python train.py --n_head=7 --attn_scale=0.125 --lr=0.00228
Each number is 500 + 40 x the weight over its row's rms, rounded and kept within 0 to 999. Layers, rows and columns count from 0. Numbers have three digits each. The size before them is the row's rms in percent of the matrix's.

# layer 4 attention output (transposed), 448x448, rms 0.0469, rows 215-243, columns 336-447
103:531520539518465566528464518537460511515546506503543578466499505424479513436558489503548492566488516477495494501482483529503545516497545491519557489498567468438483504515515498526442613433438537507493526457482462446534519497508514463462493494489502436459486551508506445464581526566502513486525445483504565545519534493548459467564493548401
103:495507517491495514521465479503505496564495475503492478546478462474484556544525521520479498460509477475468466485483534468563488501522489412532447564501494479492505438532513512532455462445543555425461529484476485435515435577469536515473519475503461500541491437487511519507514446467488494468476513510485438473470524451484537490529516517518
106:538404532511416500420501496493484518507520456507483436529458460465485555563518527507526495509530521549553473467453496502506552503540477522525480465518525510437513580512454455510501471494420547530520558457453433466510464443541408508508470532541470491435487537516489547480543425396480519585546538440429535522475452485425444453423499448544
105:459479459423502412470510550489548414464515421478483577490474558520412469515503489406555533530437475539548522440478468562442476540491473565505546471507411485570533492467525432562483591487518478495539468529557512551534530500448448474505569558536525507585517531544548471469526499486518471525523517523506537520461518530504490461560489465505
104:440522532536445548488522463450559494509465531461453564472454495470562503546539458482554484500484513440507448515480508521486467521473585445466432493452489525611471538516503511531563482535549517464523511514484422526477384535427468578376526469525569546481422518453520529476521449530567469508483488519533562534420505452547454552530519502435
101:450552517465452527482513502615522523561395553606421491462546478455522460495523488553437527560461502510478502514561452488521462477546514473472468480511502531495441480505525497416513518541447415491464472526539471454463490470469532493498473551551552537518572447552523488540527452545458443526560549476488541510554573509533601483458474422533
097:472459538560581546549412467410552554497561542493494482477565550507561510507522474495503508509513504507449572573472519571514474499500474463410360477475415523492478472532567548511541497463552543475506459435514540505485543448406444507521522452507494470457460514467568519535535523503488543508487448548478509451450499503528453460510414401521
098:544575609538432497412483444498477458498512458471457488529529427526462486507447558487555492536489543515561531457509483427538486501487510505454502521532471415461526479502496526524494547497498508464542464531458495505518576477457592491506501498538429498519453533488505473507441366455543442496479508563521526458503523438524555433537520538456
103:482447603455480531473565506533472506484489456433499505529363409540483561504557413508416391485544461476480483478434538505528540597475547572451503495486518455493454514452469463510446457513475453483540535541481538559519504500413487547584543469434527540483529561501482458544525501604537504555517448515519540490440538535521523488533539539481
103:468443551546525557420556510526491514509543545507513473567522425487584484432456523494482543535605489480432427496484416556498477499500490515442578491413499484497534496446449541486534539511452566584456477503552486470500510452537524498475551511571456508477490460508569523475537506528481459370467504536459476478481518542472416467566523516489
103:508467477507526477563532509417465473482557469538443473586442501456502464481517454518558494456495441500527528486543554484500496523488481539556531499526539534415380504520464609521539521506429478548523491520544491576536479502470545473518423502519464508486501516499445393570611420502496509493499478564456475464546607458572512466511481480479
103:465504477479497494604543552552444549476506399460514522488516458530468506558417564631509462514459477455567475489522539466455517505459557515537521453473432509494526521451529506521531483486515486479556411560452512492509483472454509510490554538510507481520509546543455504526528438480448435573488549510495528526484501543463483469529484470525
100:466498488453454494493490467518479488510425531485541522513497543471404500537481522536545541496496510490471496509514502439511563541508475549480489543459496541515542500475423626465569480507509509509539565513435530462466487516522435484541508524542440479571515515533501543471530524499526520481494475462538447540489469533534560378458534507491
098:582454533514443540475538457616555516544407538480517542510460486446470422461457531522461462487486497500476447430474441591433533525449506467504462525493477527574475499478527527438492486561466527488500538486521486524520491484564572506534540575537468506478474441501526441519447516474426543518476473505549507538448529404490408466502496486472
100:534553488556512476468472442509482480529515481511511511496497569505504508514507468575594504453608445536480475491588541490534492409543496477499583511483536466437508532470442520510512469443453483542526508511454473471499469449447458536508553498463503438455546583547489534542554550573516516489524519521536483545405466484502441470405399462539
101:515522509445450502429496413445527448599391489454431450508460534472501523506594571464519536474518492469553507465521479526490516359485445474521453452576504478503523514552517524477534510475525512546477508445507485506426512523509446540439467501491525533573547477549504443496503557552504473427534465515533466530485486518499529489460571513477
100:500561444510468443479435488472573510379520471526527501441580484517507531488461463464516501526473508530577489466372460513495518416482431497509441443486535509540440447484516512489528556467443465513489504564541485524473465550492571488496471532541539495520531514441455580565537526529458541485431561522419562517485508522570549502486512505492
098:562512421551516476496510499523463510486505509549508590546512547531514472448552495519464515421481511544469470478473470466475470472431489500553409514526510466448498465463522589540517541511521483508459575462499497446462525545506556572518515537513454510467483512553555496569514542501517464529517512534520538519513534506453493538492477416516
106:470495486548612538517461507498529481554476535573456397548477545466559509482403539424530525476538454470463448464544500421525487538545473511486488462453534497546438489493495483496441527501464445445444554501544528512556432475454562461487546529544489499534439514477551407523532495565565455542486527501521497479492496487506459581462522451470
101:530475539494463517478557456460501552495494544568464514526508478471494499516472463541506525451514491444517507474537616483514447521542494455560456571525483470543478495426517493450490531443512504503471436498453457506543500488462434595492472512507527577519565516551442461568468569527484538444485525470543485527499457537529524548467555497515
098:498495475443490444570506508501489489476528511511512537499493466493509563588489547514517488523412413542391541491483474475508574476509530492468510423570444450478528469451449482459467536496486445481457471470474391563427475476495481455550480517480517507510446543513558462478491492482488490501527505544531502487441429532558497474520493487513
102:538507537492497521561514464504445469514503552532492516530442457472495509508423491415462432496539495463487426467553475487566487527493565495522416459523449507519516524538472538449495507499536493518534503493443507524453520501545471521533481482504471514542548549435538486402578558575514484495482549434513521569466500467561443436502485525443
099:463543454481520493471530542427518470493544524481554511566540460463421512470510546472547464561495481504499459519519390500427485511538426489522549515509500477494470536544514593450528477539526507511595518521502401474498451530563438498564483613570517455488565472485508486504504495471500530544498549552464509506437469512481454451499455564464
094:570442456451546480538567591493443549543488507495469452435547505489408459499536481490517541492516451477533487485419524523529490521418505536510563545538576489538476461534501514505476566635513569491453433552570556454531525565475378473514483499533495497494511529515502486538504500524471524476491574463488484479521482427515445568560538469433
102:501502511541534443462580553496491475499417530525512509473482508437576508534475450538535470514541486513476541496445517497456482487572496458527489485496502444477589451528541476449456513541447526478523523463532540469548512498381498458484471510473452509512512491465470444480484504528558486488484577524485555503512449525444519480479509553591
097:538534499523508399489416505544539487513453531523509492478523473524493489469515466504439515499522543499514457508460527529474472477468547474457441505457459450440490540522438497533488493515460470462518454517577521483517582478548517409533516479491540533566513499503531414541386528468497475551492464508582495552463512501577494576491472558555
104:461534568511487494470500436485542537513515472502496562431475546537455566481523482471452444503472481520523558509543489492479553472490559423522475419591509493506465528448474559483525490494530520545455447488509475469502512583514530502433585519550562529529456489535475480474557486520514395479572549494481459514523498506468497500518528508504
104:443507465485460460589444503498458452469601540417459497588495424455588494530505559455494484474573464480555486480484451453519432487556448514511460506515427482537497528517472499553540534540580540469517599493530574479461513528490495501479470579536531455501553469441492522533453533535479480484521576445444518491503525488541524491528461467555
100:479488457507511552441440476523511469515545517497457519496541514539498523435464474536546455495527588500563470545524397481471536505549539456576504597524413473415482489553494541430577501524463452489483530524499483525499519445514505501434586430511515473498435500494517503520463551554468512552458515520513541439432536458499453570398500432582
# layer 4 attention value, 448x448, rms 0.0512, rows 216-244, columns 336-447
103:506384458594503550495570442552534537472477548528379465423513483464602501502487555449477517455504506531540471466545560441514486498467469456526575470554484541472490521461491547433527532490425485604442509526537433505499530458544478515463436462498547501484479553581528575538457467471569496527510413439471592532551530491490461509502556452523
105:471491507534548481587518507486460485499496475487465497432472537496516475428591542508554442464445493532554509462509483491462507499485562508537489542560460497501544544533496500515548521481509496497528538522547569401583560545531424511447497519453439540528496480567574500554522503499569544480545469561538540440498536474413534462546450522484
108:517507449490408568458593528430467509505453548558491501506568473516522509407526478486474516475538485480526519519504562446475525520556461498482462559446547524598562450524505491453488462490474588424462530488559593521501472528603493531478550557469444511483529415427463507476489529465523521504539491537528479523501496539498433439520496472440
105:559539460439454480483471573468449463488504480523520466504533512477394441468500586520515559446518491546434473478532493515441551526530461585504481477466490509511444407544467494503443543535488497519469506524438479426473533411539461459574504527540524518484561468475509505560483517458473493498534569531469478480529517500591490500502436511513
101:516457547463500540454455399529563475507512460534513541553441464526507541488474455471513537523514505452550516528412534453501513543507439472468500490525497508447499566481463439529477486482522611479428434545457530530545543433577502469516553464530447493490539496421476561496518455524512530511414482506462543472417468502527532490428459544533
106:504497467427500505461442547433523500420519554553485578468446488557483526455486533514500498538511541467468509518501506542441447562475447523470466419529522491471459484491407515524523445548476493540507475554455529483544469479556529431499419510413415529513537513526519557506545451475472517470484583448492443522523514505498519502535528572475
108:456512508507460500545474522419521542525419520550505516415519494533561488477531539546448494494477462541559493535548512588518572572524536536529559474465509483460504505499534511554515543464468480534505531414484474478526407518558496433527454544451586529519479466504555544502508573452493481448486432552438499525448523554437468474453518481454
104:494487417544518483490513501538486498532551551477479450504530491517493515545444548504522455514519557525496473545532528441565463532553481497515562507522425483555494433564578552473464514483506539535485493434466442513558495566545599457478541570608529516523511565467521486534466555497530474495506497480466484470542475508476532479543494538505
105:498508489477481439493502513452504450527474442488568536457493508570480512480495446515496532465485509499495528512487491485420445472472427495556535529556454572525453514523538470549411452548548486470542579421505493490519486566402571431538450577528467476498511536475426491541541464397428501518531466542514542540486433475479530502563482491462
104:510556540494525487546441422474471509576508547494509531484514511516482515621350599532415598525519532477475514545562488474475500512520548440486442557424465530505490483591460427472530456459522530418491459528480497502480505524531554542548562479439469510529496487507518489469455542490463577508468508527439537505458506471388479486480482473571
105:576516589476507526456493350518532481519485517459394550524504531483455496513511442484465475507488503492523533497491471547525517526547504386506470508525598488461453481482483514492498457454495453514538517526591560529370544545499480511478560490494497535546481500474481483503509430488454420509497525470531504498542491493487473560524505591486
103:514455555481484541469517494564521481461504526463475566499529523487481482502561503435494544551497522518491581494473454469500464433494419520507452489526529512415502510516561395565459501555515458478594501508522528477487529579484494465495544475476509490515538514519537548506508484489520514514488440480497546499516544557494456562536448542574
103:465553470530495475413433601456477477480474470456477540517509494520493574521517491400577503439532503544530401482551537462461457528513437561509508507492483532508477492505445431501507523500529503518601537504492492497502434577466449515479482447469513519447474555511441542524546540475537410500536503467537495503517464555458590503487548436464
104:433529501533468542541582534526490482510490480505453458513499430490492547493481414524486508492506453560434486467486441588530504466494552577470463547570443480513529487506512489516412453481526489549550532490503465506505521520506499519577476468505472541455524484477485447408508565529534490536485471540512493460491545491479545561501481450583
106:548519530507530471522485477441466527547502434478536506500482495520549491467449597512471528546454565440468475572480464463498509495475500520479580573498508486554504491476491523510578543571458497481465545544555498523545518505512535487457485569496445488526455485503521577489477489414488524564481497546453469519500494519466493464545516435463
103:501457483556532451543549541426420468543498522510501543527512428545529501544510476469485503467490477528440509477537493460509479493454538539473532541478446568413456481570516492467537505567540466573497517454543502433467429482484578546533492519528495589564468445524496499480440481468473432612492508538461450533480495572426506436486478542458
101:466436558520447518525506486418545484509551474531481582472502469499454522487473459495518437545573478489506542481481424494476581487549501516525485457465510594530483518495574542484520487472522499505496500481524484437576446512438545435519486501521510534530520478525460508498584486498476564465504439564463432488515480574465529476500534517539
104:515516439465493550499545502577510501518517382497472476489540456526395491596547491528536474500498567520545503473452520469465451476574470515457525479560497468473486482574460475493407483632522533509495500381475489517531527524519466483518499447477474495470515479492542470578525488471425510515515476446482461490446450485484551456547522501461
102:471565462518485532454518537473523532426492467477519546514499435500448467511476514436558447483455553478431543457460439510506492525474522470457569516489498524529511489526546474479459548459472451468486516487466542506534544551497558491481439429498532437486532508532505463453505543459489528542512501580474499493431500501448536502535558545573
097:424455527592522508516463545487570568472466517500483498498475528501435440491535497491519533512459466494554495542553536509480498460517548502499477461578542523544510515430517516522520480472557505536502445434459475487485494506480403486509594530511470494495483523509514529481538516494542473533530470545459530482591496552512485552576494529458
103:502550473549448468499491585463592509490473438414489491488512475496567498466534505528519490515482421460519564521503518517414476530488426540486516508497536484510501479541478494546598508516489459513504480546555487419585506595470554521447493509488493522496475460484519528566475503462488545535540491536508488415476559562396486519521558422490
106:512499550502495529465500475527480444509582472558599494458576578528469540507493402564417537516546543497466556522483519475531523484507549423488440500451522500438528489545447420546457523465493440496420450465552526504492546508481508504532516466435515525540472511590457441568414461508468533501550526459574509456582481513497561528498516447530
101:463518549480419466475496432467533499547495477485540464501538520496543403553455479453417443447414549472465488530584531449568533461473481496521490524457508431528534512463492536528526507492531502480488569484486484542518451525498500603444503474534531535483538467533556513518506417512490505536448549483530471498540502495482483498493515470523
102:507512466482495611451524480503502490456486493526494484533506504495538512427588527462467492445405464506490511483517568499481494464481434534532531508536499421517407522512500524473557492498475448439461506472457570460543475504519510531490487519605471457497498524580471551530458546443503534411495494471471510453437561470483452469503460523538
100:528507442515489567539593477475461467535501522494463529453469510532464544485498498440551459498513455457462509489477520458519467485508484511501511548510495516547491443495475532464514445553516467479536439431477447543522426481536515582423487452468520450574473488494489460444531524444481545510490487490455428496491516488483520471478545534501
104:504524352500475544523518514485515508478467479475458450517440469481469501494550584564497523490524532500468483580513469507551457510488481501491527509446558503499467441571530587571511600500475461457546480502523508533477516442517457478537539534481521470481563467461504570446444511557464543522546502508517492458424435529512513468495429521489
107:508448544519547474503555517596465559536500493561543485507575531499471468510539461572550487520472479478410548477555495521501492487511531541505513435467520488430562500507519494507533545385479523474449421540528463514479505496539574501539523536481564450489471569510550571480485429509540491519525456589532513434490459521596512530519543409424
104:500545480542541474574549523532519515574571476495447454537408499530532478477560517449537438486507531465499543477471461516575481476485484478505501468563507449574461422503498496519395498473474530502535518475463572493489516536529533454601503467473489567553547511414535529449517473420466500485604495506525530526492452496488556477569416467503
103:534517469449495532492577484564466520510466505517517514477516527471495494516434493570461525449469507480485535503511513503546481592487601500465510480431442526492553500482517536475474462452504528483466467481411477447448451457423478501539511482540524520560475546557502529476488452525506569462514449511438503487496558447493469494489497511606